Weights of a small transformer language model.
Size: 15 layers, width 96, 2 heads of 32, MLP 384 tanh GELU, vocabulary 3269.
Each number is 500 + 40 x the weight over its row's rms, rounded and kept within 0 to 999. Layers, rows and columns count from 0. Numbers have three digits each. The size before them is the row's rms in percent of the matrix's.

# layer 2 attention value, 64x96, rms 0.0967, rows 2-42, columns 0-95
120:517511482499525490528491528439542506545528478438526520497430508453603570480474550519479489466498546564442522477463472576452513494408479441589477499480466464544499484493458495449464454447499500472526542550476563490497413525584530484520519492559504484529436511425496486462459484480553511542
102:388519512537478494453481522557583510486512484467457628484545525527556525514514515513552463511584422469475551490490489544506487548436465517469474476502505482479499437519543454570421511504439487447523439515468531498523500483443515464557552529504507524422533440470498478535463470481526500505
094:469489540461500524485500449419469505431544533475467605491527511506438510501512465466524562593431465538527499549522479556498488483519481474446547499566474492440511590498568480562396501526475558535486498547503516508503520513467493528500526483561512429420513486533481529480507457527429532488
102:438524513512506510519544476421541465546488539482510496510485526504518567495445526565502445548566589493458463506505379543543461516450493459471497478497435455414488451488511430522433488424512563466504476520487576536476457467519519440545535486468537512504504448485541508541546477444504519498
093:508487429516502470514507509455540495545554496480522474521511526423591449517538500423576479458470504463388530509497547570519526467499474441535526424492548460512485499543460470528516512496535494458555518550553469546535531486524464516561561498529460507555488496520396454466517474526577512455
098:431517472485529485502508571469549498520455488463544458499471488554462487523518543497558553448494516492488533464454486514582520547470488507539500528394468519468469492496551597492429531408455453454614501527497482501542510505516556535507520473450516492555458429487463485488532447526495488580
105:474496487485519496491495502470529515484481523453502534488525456501564527536543568597571545561547493575511454444475412466536516495461512470482509496546451505437510526557443499542437443481557569467573447522488500515466481548552566469485537461482501518474482451547530512547487483443443518587
099:579488512494516507502503455451446481518473471478511494501526500503531477451444433491401455488372540564460544546560556545500547502507442467496477519557507532567468571482472519436539497498549520498528534461524417491498501487522555510490487506535513524553454544454496491421544534565456484531
119:546514501434482498469469529537458459514515508467495529515514576485498536480519406507496401592521381523517465558507460520459505487556466475501520580437482501482535451459553514549503495507438536553458503427514520547514458490486520488471421505574474488517458473530547481466490512451528501429
116:392515439498520493484480523607472461482525481527481476516432496536529477449476499556453413460478555457534532545505537512512481516456503487481556520437526531500499496499525555543528529472569425502533478464471404487570490522469462519447404542452555472541536476506513444546499525496489536485
123:587488545511486510473470527481474535441503501510534569481575524540536522541474502413524539596430397484571447491484490468453511510462508477492501453381509478469505532496478471554495481447449533526501451570542485500469479506453576516491497476469524547494547523489558528503549490478511441523
094:502526494461490486491429547532460490555555507494483510511458506501527563564496525470495489550515438497489566526500490442430495512503537467544502587519497526506541417468547518473482475461516570490483483420507598489503420564479475494478561521474475545463468430537451471426585519509505508417
097:548502556434470508530500557544549459463526477466548463499442492483495494463553524515565489402528476563580517489440430504474476450470490481541526515455498509506547529478521581460531505545496488492502548527447504509524464555564554504485494480528535484603389533503483480456433489554505475465
106:605492468467547478475440473479447483583566470505450522514460520477524547509510495458452480529429498534489494537492565523426504471487487467591499457534543481543535417491514457440514421476518526484479544509531586476493431480544447534514535524564514485515507519509498464408532509486560531498
111:423495449552498502468546490455541511521504530508505528500478528495479540431461485426429523586490554508458437523538486572508495508520490504449593505494483488495475440493537403568557484426537489514469512506504602494478534474486474426552491515518473537503578475478479513552494439490498526426
107:497490578494442538476506445533468517394511534486477536477528547487478520450566427541468479589536461483537514514522488465526503503508553484498520583569545523468498643476533495560503521550510535540482457461511480525479490522512488445481501513504504506438492551479493510514415505457425486433
092:504506514512505486522462444532493454557484458479517481497446539486569506436485509522518475483529469488461527485520622514519517525397381517453408462525532528502511477485488441512507535562559452522485497500452568505464414489489519592515449505515473500469493575502471462500494563468552478511
106:460512485487498494458484500484462452558496501485486590509511583537531488533478485506518496596429452546495443570555551450497509527481487481514488564524490544475541407532512485479503467478554478485594436460511551541505418522483503505480556521472505522480496403547478460448585494474473480449
118:450524467440485520520520523497500525524436490479565401499527522509518471466502504478510516449622411435438528494493566481566492527479480577477481518417484577489526483499481502561559535496533429547569509422471540500520471564496511513471514511491475464526479500496410466468461491485487484481
115:599512538530485481524528538602425483492537468460513501505562558499547501548521425530498407480553507469481549519495500489488547498476478534526414452425508483525470394483407528486515507491466450516481505443511482508498432505492512505510505490519567535479455528477565470465534530501543452444
100:521490515542455526569585471442493528432458450484492543487510487461507527440526507572439552452587553473528539496440504521504521475552510528499476451534445488509459523482443451494467497392557517522511510525464519433502455474554497522437510427504550497527468534493570558454458504530465533462
110:504510507520487546516550494536484559446428489532496472483492420511462529511486519491450477417651569454486518467524437435490464535587537588465508496523501543552474582467508558466510539510438502542491506436481477489463494471516475501497536516490475452470506546440500505489449527541484539484
087:517533607457432528470555537527504484446472465424512490484443557531542497447492472547493568572502432525552573483497532507484473566431467546473479494495523508500489495506564531568474528469472456531511474572457528497521515490409566581504430558496529484484469536517470522504478494502507453512
114:532504481555503477557522513547460500511505454556521570511456512485549506589525517527506442415492610463509533511461517520484529502487519490559411445485492443502467474491430545455463497514518441478498492573517437498521421464534548529461536463492580495522454543471584501477544549509536480488
106:418492458599536491504507479501518493515552520579461555509556487509475479579542483414525499468441571432525485524489518488496524501502549540573467459496529436519474432552476498449462512477514487463539488557554503476525535494506441451484573468435512455509546466483510496530582471553513512434
104:491496468494563500537506492482525531478458529484505472510499433535405559550453545476544520476475593462447556497499379541501518505485524486457507435459458514429504549521542579451360478515472516457491524567513472450536542507505508481511528500470515477553505508532528527524556487525533526485
097:516503504399473479540512466476444517554454546470488445505549517494442506468500501527546470563499550462493473468581403525477445494539510491544541439534483496466550474487535578529577544534411597470509484473532577522486475476542519470525491464551478572505526472491475518521427512482510488481
118:459485528563467489469525521530589493481501519454523519497457540469548474466488486543530485460536508526527458518456510476502546480495543504488507613481571491534477544533423471518551456500521425526461581488475481533520426492534489424529416533559501466528456572403522482538433506480508484549
116:390501481496517510516489482519516452500520564513502472503489534483560497487552498564569449526501438532455494493485504550590515474446482467485452529563499512440529574524473425539457486621588528483512463511492424566504486522531499491519432477499496459449443551509513478531442492454493476492
098:505501485483535489495493495511451559536522471526480468507458468505484504445520504497527569594499414505529446471497509523459475482440495513609483480427482495445511423507512503568540468407435534536451516586514570464428523490506531489543441531508529537532569503496538512549471475481553503565
082:524492491644555438513538415479507517528511543493519499503547538461516495493482510442575498478455541488448491513492426540553494510502550519443520503521467507434453522589492465460501433529487477451534571564499488557518449526533454480546582513475448474492513522472494497482504468557542484563
073:503521508518588434500525469419511433480581440563414453525519457507525443551454485452472530489460475509486559507514537511515479421606536497498409401488481467538469473573485548462492518499561473499500510509538478461469467508474540487506485492516551508479530460494540506444525517538540524486
073:541512526603546442533533472489502501478506440529527463485451509495506433487464507453552450476449494373440584443464472454533501512536489544510496455497446492554487511527510482545498502497417449499497481592438475538529476441531513505452463509510470489528481477475581558526469489546501489565
108:521527524502504486514535512402473493400523446539449529488535525505504450487442513497466516493437472492518563461497520508526487465622539510487561418530457480488449511497518502543500631471460466495499423480434513481508480518488523558497404510547523496498530419517556514486498464501468482486
095:545508518501537520512542499454513479496515506513442420494574466520506469455522508545451528507450504551495574435516447502513574463569449535469460425504507510514484626498522496531441540519419476524467498486485467486562391506514468520494393446511477502503482437518531469489485545493475517517
099:523510500542538470520443476536443515486474504499529438491396463488506494463390511505455475496556490544507623446520500424537506492537509464472546497507493490472489530566479472549618467482475503559454480498448529509435433450575482456523491514523509520481504551479484494520452503528551522544
095:478507564558509505481560443501531488441459563419525470501538520482502528496474545490481537506484522509491521488502441510521548489504511502503477473551482467375493525552509518480430490473570484502586500497492518467538505483570510411520463507467495463504453462523516464416542501531474489655
111:456502477449562456506493474461507434460537491524405496509541467447473476547564444465455551548468518501466490505521483487543495508551510511498392473528513492578506522530540546505516546548538483467513543533568494432545479459515502423505397526503457460552513468484525555511513568513492542421
083:552485558525459534445461487537482527488454498527531430481350485531514526499488534551496483488495498442450503433459526509511471553379491528446436542547484534464469528449543509491566518508460525484474538520474538532482500495468525593457549463522506558438478545511457480547483533486468483498
086:540535485519461465493467432483430517537546477522510482518518497496494464521507497493494438485506541370497549495503383501476531513602468554427525420560477534511463535519551542491503553493419461487499528501506482479507482557499492599443496514493492556485547455483575470545500500517478511465
091:494525492465506455510501488474503474527556509494491566520596467445490522552511501444502548506496465468530438494527433506457535509628551441495445488432483424513510498528484547449455462533516478466505562524560515448533484537508519408538466500511485438555503481490579501437527495491562483432
# layer 2 attention output (transposed), 64x96, rms 0.0978, rows 2-41, columns 0-95
108:507503467446522459504561505520494528498523491509472430453598538547454480511489494485537535544491510522506471500447581480440483493561433513465494522518492465501505487454541469493559538529533477548562499504510418544473566455395529486472421528477440516430600501556504492515561464532466504457
094:594508453406506506534507525460443521549504481500575474532501503532483449521523500481511542482452576489512425509501490517508432507531495534446506509529484432483538488469460462426482561541545535501462577536454456511541516448551479496480438458513519493552440549551542535458499597497486450444
086:493498478560496556541522471563460503507437450519550387491467479466543437512548505539517474486522487509535433427487511457492521497463538545471522559461534539552517420520460491416468540481515500487528424478507528518450438503508431531494510564513443536593512518444538500519494584504526519513
093:594444474430540495531488521584501532457509403522526438532493514547512453504513457443501540454454489484534426488484532506502484532499470495477544529523525518598501492462502525545538483533468453472495568477486446500556525511530567555529420481495441524502503548515543471407468516498446457443
088:490564521469476484499511433510451496499490569508441524431579428496424539456497502507490493578514529539559485502504499410422471418513503546506433525486460484490452575511528515486542490501460485535460495509422533509452512524471548472446521554460509497474573480504508516492555496574493539582
101:569534442484476535500483472459495504495517521526494631540490503540511504517473523527490435474457536440485498517521485516489477461554506532521506427503498491507500558457438383571613497515467504509382541500477436509544505525552459440502494492482524542452478534548487504514499541481532498432
105:562536426476497592524577519528481537520518371505540490467482537567496460500464543434491487514480537461491510543551510556450485498498481529478514529490546486596439436398500495530485451482485492505438519512521465517540528464513463502548453533539452532517521513536535478459469510478439529432
083:412478519517465472521524537495512517490501604530469494468498479490488546501490500530545504534589418529524526461456501491459533540507543541499498486442520518469502470541563502528494510462471430523528434523459581544426463511376462471461505502497503462438571445551498528567515442478540511534
109:494452576565502520466493509454550547491476487506488416559499479447458471494460498532452545484480564480542500456456519431536506534432514453487521425504461551456509544486490524452467518485599469492565455515497454457506490479532597533552545562448475497502530553417508498497466476535521542553
110:561546530499478512510480538419525484497498575438444557563518464468464551516486472403483498482528538458491465480538465516589506521574554534518497386483484506462521597501512488508491498481456518502503491490465528496427481509598571474503582496476449490483473485504441532492466448500522480479
112:511467523523500583508501540484537540523463504522513450512444500495483404499541529610535539456516535560491513484491444517511479510489462499444494512523469533565489421432472472435458517513522522478464508500479429493580496450530406538553448544548495514503419529578509494521527542480484563452
084:464483506481554532535536478515538499508424481495458449509503546516508464517498535553462529465485493408518433477533487496513515503493475455489490512519441438463454526434489460556478501561493437561506556547492424480517560421558629445515551499474507491501508551463543544518459508564538477431
085:550528498594509536403487479447492509467510504496468485567545507454452525506448523486434477541454554465464536529468508498479526495496488496536444484454494546518448538454440441493504471481566544479528452477547490512504508477480528503527531604457485523430580502479477489531535446476501546631
101:411469549480510473566556516572512485474450502484499414471564509483466502491515480536525557525514459544529473467482540456484497509490479474432503569547448427444462531495536519488496550519493456586588490463513452513489553513418576456457525487466481455496544477431485521522558512566526499473
104:512430516429463425588436446581493499490545506487460428456529474512521512541549465505532462438511484542548480440488510434548456512470479535496496504529533541519587537518527559458494543545460509522505470495462447462511448545528541577479440499514430480528501548510518497442503569510507449473
111:477509467563510526442473492488485511556486440485534449461448508484534448549483508473519549490511541488472482532469502496515519525488494479475552460477464539499557408537505549432367524502571507443553466531536571473445476457508490580559497562526469506571495499425550479526447517477494551534
081:492506463496439487508480490441536515458540608513467536605563461452450526492450443516532559534508526498526459507476452487426498534540503443497482536484474498495456496534566541469454560453516515514502507490452516515525494445513511387509525439486531559464551398497536529446507457535514519483
094:524503492462507594561539498526527537523490491520484461504505462530476507520464505515457530472540501412546512479535423497482527486519504528496543455519455458505406579432503503550485496521471444513439536519462439481492549422584537419519504451488481501478493544457547545517414532569541543443
118:522551496551458484459423427444519522507550605509432596573500462482491537521416483543452459500468541411527496523525442479465527452518493459562510439478489533484483581481499496518480507503472498501429483505484494473488477457581546460555535500503515580476520490501538509507459449523517507524
104:532489513474520512387506603418553533495472534572543520539470475447446483476454526534500614511470494477479524557428520520493471496518484414497493492536441453464495520506545464486513504518549481477531564522514504485537532465463546505519487443449533446430489491490485524505465418494535521570
098:517509461522566453448467506559513514508555497524539423521441515520524488538515519471506518451473468482452452544504562522460483487459440441525552564512548516542539434488569492440504525511487486495556472448617525523475503518465475503576431522533412503511542483460469487500504453446437495575
100:478515493509512400452455499460537476535545528504485573494426558532571506506490489505481477467443441442471524537490529555587541496491500472564534477479533477454595443552488466550470480513516521499500523519550559458519497531480523536535485448504554524568467462528527489517466461418478394500
086:520482419559496558480430518426517536501547543540543561609523452474487482520474532546517501453494537478493461471514466496476520539512469461502497469474488543509549486482468455451450611524565529491477483487501486505535450456596416478540455468472529570451475500493533483504460531444504567488
103:532496547457578505424544586498516454502505491502524489507527515493464494427508463463522612520505441536443479553470520554471469498527505487484511532517459438499470495515567426505592467498486499502553581476536527535492601529434501450519482484501499450427484467498410503513500449482477492532
096:531572497421557479510492515560439386498449461475532504409481507511496520484565495510506528468533452530465471541501517546519434443531547546502483537545480437453493562530505475506564490534430496482454572483494543499513542547495519475466500483529523446517427533452435549493509572520514458460
094:549501482472500494522495509546485451461502488520511514506467559502574454492561510502486453472455467515500424451489540538536454487487517575500527573505553496566499438470442387574619517458451546499472545486482481551532476532510486527466519489508501519485484484541531436494544570485501419430
095:442482518539490520443445486536595530498561441525525495415474496518507483596469476496427511457433493544514502486480554428556511527437488496456520507502522499517487519528481505594416529506563493529488521486483486462574504547462473557543519530443559522562496506444531450471449531477451530489
122:575515448498513451452542487466455510521552486499465474475574495474472542470479494452508497580544527530463572527429518508465513502534452474532479451513455528473523514532540572407488485491583526453593413544547502504444515496471514564475461522499427471442565500521469514491485434500498531533
106:578528448527477566461559461456448500486485438458503506527542469474463481484431472450509521581506592481520476520519474491415489500529548542498508495458489516530444477506530578480491463443504466434509499526482598525407487471536538504483549555520477541505567461475512484452486477561479574516
082:450449524498457546526480482491577510476471476458527503498512515493465466575490475563516489485454546590532496470502515450511453520501466457407496505539504512492529495497515520491472577540521491522480490448531381483636511515538470500527497523534475542497450543488454482465565561499515528388
091:478507467501605406570471481475545585485478540472488539518564532491511478538497498565462526431531509527532406501534516532453457447516524570538498492539522522486487548409510490478539528417506549537487449531428486487465540478498540523431534551555509522467472501492462447498468470501504475459
112:541452454541497453474483448502464421431498523494553497612467492497515505499473446542498537457554451536524474601573520490415487448441497495516517542508493559477458546491473528520529473474457524500524507486520495524511486526511482597470574524537501560498503495428420507484481422483519552530
089:504495472531569423512485501463520575502487532463492497549524526446504507520479495544488518480575459563540453553600529540406444428488529524510492525503560580505468543402452490473540524417456525507521466486461479454532525519507523504409573525492507489449548505534473470495494465502502474477
083:423641443469453482532450476514461586484502532466541448477464483462508527504538494438475512514585429505494499551517533498467481440446483485474529528475517599520555554421418535490499475546514511472490491501459487479492538545524496480457546560508493464499536508579517529524484506489543477494
090:399657477448497442542501462521494534503482498518532518406556492463555535511520491473490494511552398510462468557538525513469442443540557563562511551487566488469562527470478520437482453507462497480542461489496522512515500487441464478477554492524519487493539515506499539502460467515466504496
083:596551458564513502498557429403472583423493507484523516536513504444488482481481488538511521459502487509513523550523455544454524520463530501540492532457559574483421444423481539500491494496475494441462537502467507512427501539506535508470590502479529544488455454578539456546529454502509533474
065:559547508431457509527502509510555573507524496508484604472543462561498487472416452482545439500482531461512474385468511560489498451458464597518449503480465474514440505513489500463521420500519527517472467471513526498444479573543504543466495545552522466489540544519537572458466498477534495534
118:506554474496509424497476438548491382464515524506508484485515507512533527509485447524510528498585442539512455622542552492455443434471517528517522525537519486473485560552509517474490503474471501511522481497546516496496490519494467602453583506531492520492507511389418546481451443488484534485
101:417495529458499494539493518509563573544489473486434527491547501473539485483550546491481459522477459494464561397511503516559496562590568548514458558438555450492547470514496494468477491496507452473482435513486518476548517497427512399489462504464549431498521481563524469526513551544453477486
100:394535560441564374580481505543532568499480540471481474496559554458521513535525532493501507520580399567512461538552555517526465488503534519539506534511571492499531508470470509454489487450478484517490429518456484519536524484459482471426494534504515465490510488504436472529481515513463473441
# layer 2 attention query, 64x96, rms 0.113, rows 32-63, columns 0-95
101:471422508475457558540530544500546515487518508522445512567540466514519495549518581471450513520524550445468467446430491478577487545519535501503460438541490407482535473442459452495547544541520490480440524560480558466401483517513505461500449471521483445514439532528496542498468509533488423449
089:587538524506488475532495446412485462489523520479560545515470499473470535470490469499471483456559506588519567528593507446487528468499484446515536559579481466483518488585426471480546439516559484512500472494502456552503487442547538536484586496501517495527498485478534533469514462534401556510
086:466483512530485529526525579544532555535509548503458511525602541502481478524558516460458557533498517485480492466450464542614484490546506498444485409520505432451476441449490426552474539486523488521520521523474537454493546537500474411557443505478473471514455521564478526531541498527524455431
085:412493525484559505476530505547572534518518530527443471484532466482500495594516565458497532526469543498481391434443510536543528544486563554542449431504498477462488503488559513486472556517442493527445561570492528486499582505459482453539441474476489417465479516478496517503497532464503446464
103:458445500503419558536505575534567500510538524539454497555538463500509490544520548470435492556495572467485466428432478527592483538548549515454469445530525419466528469414455475515497516553529473489482490526470569466450510510504515432534457494486479459490471502505503539493477521505534410458
100:484499618509585496527491489531514497502456487483465504552550460449468480516504495484514510467476479526484529436521511517507489483534508514534454494566467430444555493478527421468593492559518484592472517502536526462499493461479419521476449489530488432482482584528431538430467548551432542502
100:490479443460536542466501514484509568500510538488498468466470471540497509484448517543558485511488445481520471494485474546418466529437454524520507475438493626561527628473560508531513524468435513451509488452493500561515498581473489553475491529478542539511513536536461406487462470497485461566
098:448478459478512531469520608528518588515505528525462451504534513528561462513467522538513507537427460543496484402474449529496545522431515526491475465482446564529516482423586513509460532526432520522518525484466518477530541549508442490534392518485453476497475537555521464486471536488525423483
106:403445497504476536560564540512540529475488489533443523550516441499499481542544575512451503490523575442525494429405468508548465564522526536518464467545487435478532472441457454496516536515520478499448509552464533458452478478507533501499413434539532430509468509512493547514461540541495449463
111:532489484515509544494481533497529524519509553484453495494545536557460498522496503471495639554479431527492508466432472515528431474487517543439465481479476484423534458511525436521461457487440518481527507499495617512420518578505462453589531500475475549468434530499432489495488444485522495526
114:540553511544576410476498443477466509489419470487566537420456514488488499471461465547536480455512494565536564538571537489380558456461454474564536549509494555519442535544515520500501453489503498519533528483517436532565501466475493560463534528487522501499544510498546490504510549500494563529
095:551496497481475514508488464501501504472486496450562500484531490490451506411508385526530444495525487496551551537510500500526462476539431467452599581528517517509545577490461488559540489515505491507470466488446457540433482531433448466454551555564490537543548546516500514570458410499503479517
091:465482574514462509533510528539541531476470531545492564584545481481501503520510524455468503490491534448495499407465484497567494493533541467511527423538517387471535472419500430530529524545550485543467510575482521456426458488515443451498416466527516451517474539529488542488470550540473444478
106:414507518477498509463433451493448465476460447523468469493504511468504501465513461479462453518559498441494560528536551559473431524552467502524489561533556516562530530507573504499537494472498548516483501454472480459489476476439452536428396603589491489546556507532462467497490480555514538471
098:498524647438505526466441494527481503454502469478512456506516500503478528466489452445481517510528428548497559485500499495487447494540526508539527573526465539519545504489569477475562478520436505582449444428452479487500499463471442504463411526570512474518484565537437464471499427528509490520
097:387481414454477545535490547545483521511500502534471464496478491519574508496525530550504459573476534440523449481471482533491454599477488507523470481441511584575490529484553577475446572447468508496478471474466492487536488534512542519488394526495486491516540470501542463515490524492584461479
092:532490364510457474480487499446472462530551499514484486454444515523541448549529496490494551518526512471475492572459513460500477523470492484481519482453520534525484532579453520505467503428493509423515512502528563519510496536550605488522583524460526580496500429423519515542514413464559518502
092:392524547523519437455509561543510522509507430509479494526487481470556512514463578506520478497412504543567451477473466506492523522515539516488473517515467415518475389465503504456487501559541506541472541592498483441530521465469459515510433452555464436525497519450538520451542567481473475486
094:592516454569512463518475465429477534505490501468584561459469513513466501476488426503541541459540484523494565596530506459494532425473459463479531512489526497498475529562437477539504417526527496449535549494583497587482480497507501517517617539465534552497503508479513497536522453495487515540
088:454468465504530524501459474442497516513483557479484515498488492497539465509470588465491486537537523456420531462534554491593495512501499455506501444560511501546565545507552496511507547568591518485526484433469453515514413545581426471504435507476510491487513557602483471459538566515473498472
096:584565511534510443463470423460459490505491533477596573458460547471488513492475437502533461462480457541504580543599517465443531439487479417502567519511520515520469546543500514512555452513526521490510483465528434543508467478503472533488558527523469513515555537505551466502540503493492571561
097:470486449523524525567535516454521489504510527487471479472506468496527481491516560571534511462451493501516377563455497542511568493522518570515476531480465525479481501562449524454466520456524466431520522494510561502549548531533599469508579431456558532455491483448454536466544502453462573450
096:468471511464440550498498570569520565507515481500448519569533487538543483498499550488443507536499526478468470425434468538558468542534521486477498428513495453492549478402507470542492544521533492523499488553437552461421476553481488476524412464530496475508434533539523465514433545512528405497
085:477498384490471491479509516536531489546494491543513511516486546497542485500510531497478515554429531497541425537499454498549522509493533489471467504488569535454453438473522513426414517507546554488526502565492509466500528595549581488526557509519393506555480447490581520521528588468487516502
085:449477479474560566541513444595556500492465518484472481492575466459470464534525478453546506516486537484493415478484500579547489490528495590538483495519512509445492567518539487475493544485469504538482556569528512467519576535416442444474477472492512456534507504470417575480482451456490536450
085:562493394531502506545513450446457467530506494520523533487437503518468474478523435580549483480560552503499488523508490474490492503480460501504569542486514580534479571529401576523499508457489471459512472432515522522545477504516612563471529510471544539525529456429510520567484440472523505475
119:519495450499481485465478502451519570494483478505526533482434534515522537463432529568508477512464482509569532480555461480456521515405456440459485498489523508557564514446550490544504479566531531461506473499410449549477449554490493574513433550502467500549535500552592436543441514492517441512
083:522529455461440473455492498468488549512501481488506543503464529493505593506478517487484461518477482500543523536574512482429514512408453404525463481485494525475551526434514478533478469569554540466544455497519442555465429554517538579485504499487481468523518425513603438489457538519492457570
095:475486373536464488493519481521514548535466478520469550485508545504463504462512463521489463529491570452565530501471453591504519533489417507511463482524579539475463601447488496556437531496536515447503491516478491473456468544446527502559529539502483503505523443525582474584466478497554440478
088:465484573495495521487520547582526513474513482514424473548558505507528544549524577502452521515506523477457422424404480530539496525501587537524462443535482470468530447466548488445478556500447489570479539522465542447499522498475480467532418466462527443486458485514448532473489551510487454441
091:590498408499500487490472475470495505480520482451565521480454543534514480545444495449566613512478475488557501531476491440491497508442498480442455494398524494501486557494464473546510477542501505451547530543553547532468454560492524503556550530442460528516518469476567486561453498438556478539
083:594509492513426473466533455488486505461532460495529528481441503547480559495504495495505547469540546511571483561456523439472484492482523472484584540467496519507487521542442490502452456447474481511514498545488520557467503461433607476506576569495489475520465434424538500536471412462579505532
# layer 2 attention key, 64x96, rms 0.118, rows 32-63, columns 0-95
136:447530490509528456516461504525471406465535496581396508541472459515535420527495510470475529493519486498471479510500508547468489436531557505482478438485532476477480494597487534515494574519530464521550525515549562466533484411550522490486479498556545476493501514362498542512482539528537557465
089:578458472548498524507552498529549576503507498482538550388471487498525590561498476548558539493501509495533477545475445479503548569525444501517458497492483539495492533449503481477475347489537521481461491520469492553471515514422474561489553462473492523462509513572529469524568492489495465501
085:518525482496467475533539469523433488446524481567447515532554439528527447474507494488406505478551515581515495515538561559473514483545527486504435444542542446477493489567472481510496550547494465528514492550559528446585441462551529482505457484505482481484481459418540548509477623498505529481
100:444527472454502487510473504484474415464538544576413490535528479534472430544545476481486504509504470538481492486518536556509428443526575498492490479499499477481499498578508517530507678544475467518527489545583532461526477478522557471478434521535497502491481501434491562479475480526496525468
131:457538492480535464521490493501481417438521492558411513554507444514550444500519506453485536486525473502494487500478507528470497464543561495490463453494517464496443491646475510523490590512518467520521540531558531444552489451541511492493475484550533486492470485367480581502484548520537538460
092:471553500471487505458492509593422432473538488528433493483531497516561480526517472532467499496551488470479464532498567552458488397494548481484504483472566476417436483509467525502456546522550498506506474454601524462504467411529513503511440492536503515481513551384516480515488561484521548480
099:443497510502467465487434513418530553508452506423515522549525577509455490435444530469494498518484510477470550474569481465521476438461537484440574432510488495543519498439509538519553565498499515471502461425379505520486505500522474479520516570511491534560510536560517459468489447569480460536
091:492501479510511505498462528411485500463490484504476472590603516497505398474486525493482526478521474498469541466538540508506492363507523500445537430541504470462484506520465475552534630547536492493524481502480496508496505519554551457537463587559473481496518538514519505465450512545571469525
131:464531479494552459523467477546476409470548501556408500572527469508520452514478513447481536492531470502471463504496510549481498451544554499480479476491525455458473485595489526539480634509531466504542553509569552450541498430548517501485467494532531479512503504382480550476499518505546549475
109:529503514524465502495486426558412607457535448524430489482499454478494513482567440517493474475567502552551562510518552413409491509509525478553508494572538500502485507491443451537574506530474480488526441544527465447466503508473501457465495550508545489480472520496548491532444573525490555536
144:535458499503454531472527516465515572555470505453601516454514544482458548512490488527525482518461513496508500506523480482543521547485414520484543548487481531527516525364525462468491417489473542495469477472462446561454517546451479526515542525455470524500521491646496432492532460482461463507
099:548504509505495519456537505437472602477445505466491525502515499542498486464430519533430499550444515437548524492504508475494517550481502471525539532490466541564488471454493536443599400465572502470497472503378453515499488551487490496505551539463502522484522526591541420487522488519492461540
107:464548486477521470484462498570450434445556494578440489519536434514547423509473503469501522489485468539482473517492533560485505417529566489507466457497533447460476469585511500525471567532527476531524527500555521483533473415570517505515452489531522496475496501364502523524520572496558524474
102:432491519466522527526456514486518484521497534419514504535458604497551510466464549516484452519485488382424474540514549528515485477427476507551528522421504523455528484472537554529448439511567510531479538518455487529554462508524443492483439496486530496568480531546554447537509428498553466548
091:458516545519509532480456514517451588495526489470507500513493562475553537478465473554461466526480492441463531548500523527491495414384498448555548518500498492474475490483474529535511421516503504468469455555463446508485460495477508426525438551480482530512526530556559422590484445515546487597
097:441529498471559481531468516447509413538503532480467463594513504498485442456463580462515514478532467460447463454534505505539477417513552514497520462496476464470527478593507546523514616487475488508548554509496541464560517483576515479519465497522497470556505503436489571452442458532559506469
077:516460513536529502534490468535546510539480500439485529483373535462447509501535454421524469479552521529496542517472459444493468621501456529531515518511475504580580496439586487477509496471436493529511533569500540425466528558455439505435529464470530485510475478505492535447510485529469510493
087:488533460453497523520498537474553391509532493608517470520558479576523460522544515537521497467466430547464444457456568566567526408495536472491449545497511491439461518534524504555405564514463514537477488487527496543486459478519486502490471496513471493468505474426473516501492513438544516436
120:554465512530448491469531497487511586528487489451584517454461533481491553503508470515508500497474541527539545512500497457511528597482447503497519537510495536561518500374541485465518394474501511504465448471448475549451504538454499533504544525471487506483514483637517430502560499507432468500
085:453478517443527481478453458476517499436488499402505575540413512444484514487422564516529536486447507414501509518547496516462489489507515514435523400507516496516506484448481525465551501543518494522448576496422554523504496470520501500532447563573473459551479532526563482498520517567528473561
133:540484507505466551463549524485508587532490508448596522428509516491489544512477520531540468515454516505535515500506491447545524553479440509485526513508495540545526524387519487479499365488473530486472496492434452573474510536438488539501544502464472514494522518626513432508533480490440467528
094:532517488471485474471437448520548452493496536538440516479438484498460504476555485474444523517599523527550498465474463478462485543619534475483463494527512510515491502528509496441509576485499504518497506481495583390502483489549454458498540500526524491481490452388495601471512549519495556434
119:454512498497547453511487490515490435462533493565432493562512461517568411477493535508490511487509480494481486472485518549477525394507587486496484464502512463460462492625478511551505606514528466519496543522544516464546470441554524491516474493550511496490515511363509550509483526518549527491
077:556490421475523455534447480517523498470513473577516410483448455535490439469543552572504531484551485611519469443459504516485577517529510527496429526513497492519547531605505498544453502550458517556491533465470537540517485517549489546483455479509500505507482454487516483494416557477486577474
093:494559510494490512513511486553428458442521521542386472501481487560495466482509486505413511512542514513487458505515536567470439511526640461550502461504510497484504474578521527495502583488491481479573495509551549464550491441549509452488508475513530524493486516378498542462474542510539531501
082:494506501537479491513504498511546473542451524438501516479447511498487535454427502389467528530535550448612516509484463450479537569542473521446517547467484529558507515481543512462477496431506528485505486496459542423486545574480503512494640509496496491496506495508460505424562452538490479431
117:535458488517500504500494541437543577527471467491585516520560511493485480487455561519541533501486476485451554482520523475532528464469427531403553463494464517531492528456510503523500482487523502494472468440386467565466515523439482532504536561475469505529525507649498435500543469533492438529
095:505454486546526498510496493458571585479512491483589489484531520487469476501482579552571544476498454481468498486527458490537517505480457514465505475519460523516535543494470475534484469484460515537451506449425500599506565518453471517532479521457535533511475507672481412495513459489463457535
089:526490447495481492554540530426497580486472453508546441506572464537461428462459579496480532499523479466514465483519473451521531511503473528485472491499456502541544503487493547470483540492504497505561521486439468576542506587529519541465535512476558465531491403637538447434535534500493482480
114:458525497488499485526500503547462414471524505567432478551503444496523462518514480487495541504516485535489474514493509546453488385522560474520464492509510470456484510597484522517487602529516483498528487526597534442536493452549525467502453495528515492482486453345509571512484529521544530465
080:493526510589473486491524506491484528532498478424550501425474542511489531477521454530596444484518533552498583447512495502523487609443441527478561501507471546592549526446502504506522489461402484525455450460461454518460521471459499499507482574444510518496472478560474468463522482533435505506
076:509489500569511519508534541481512524534506504584484558464456546519499525539563453486591478486460491544537528518450412449530489547438518469523466610510471508574531538549502471503484468447507537471499490557497462506493509533456528521445534511425510524490477430573478534531546431510449420487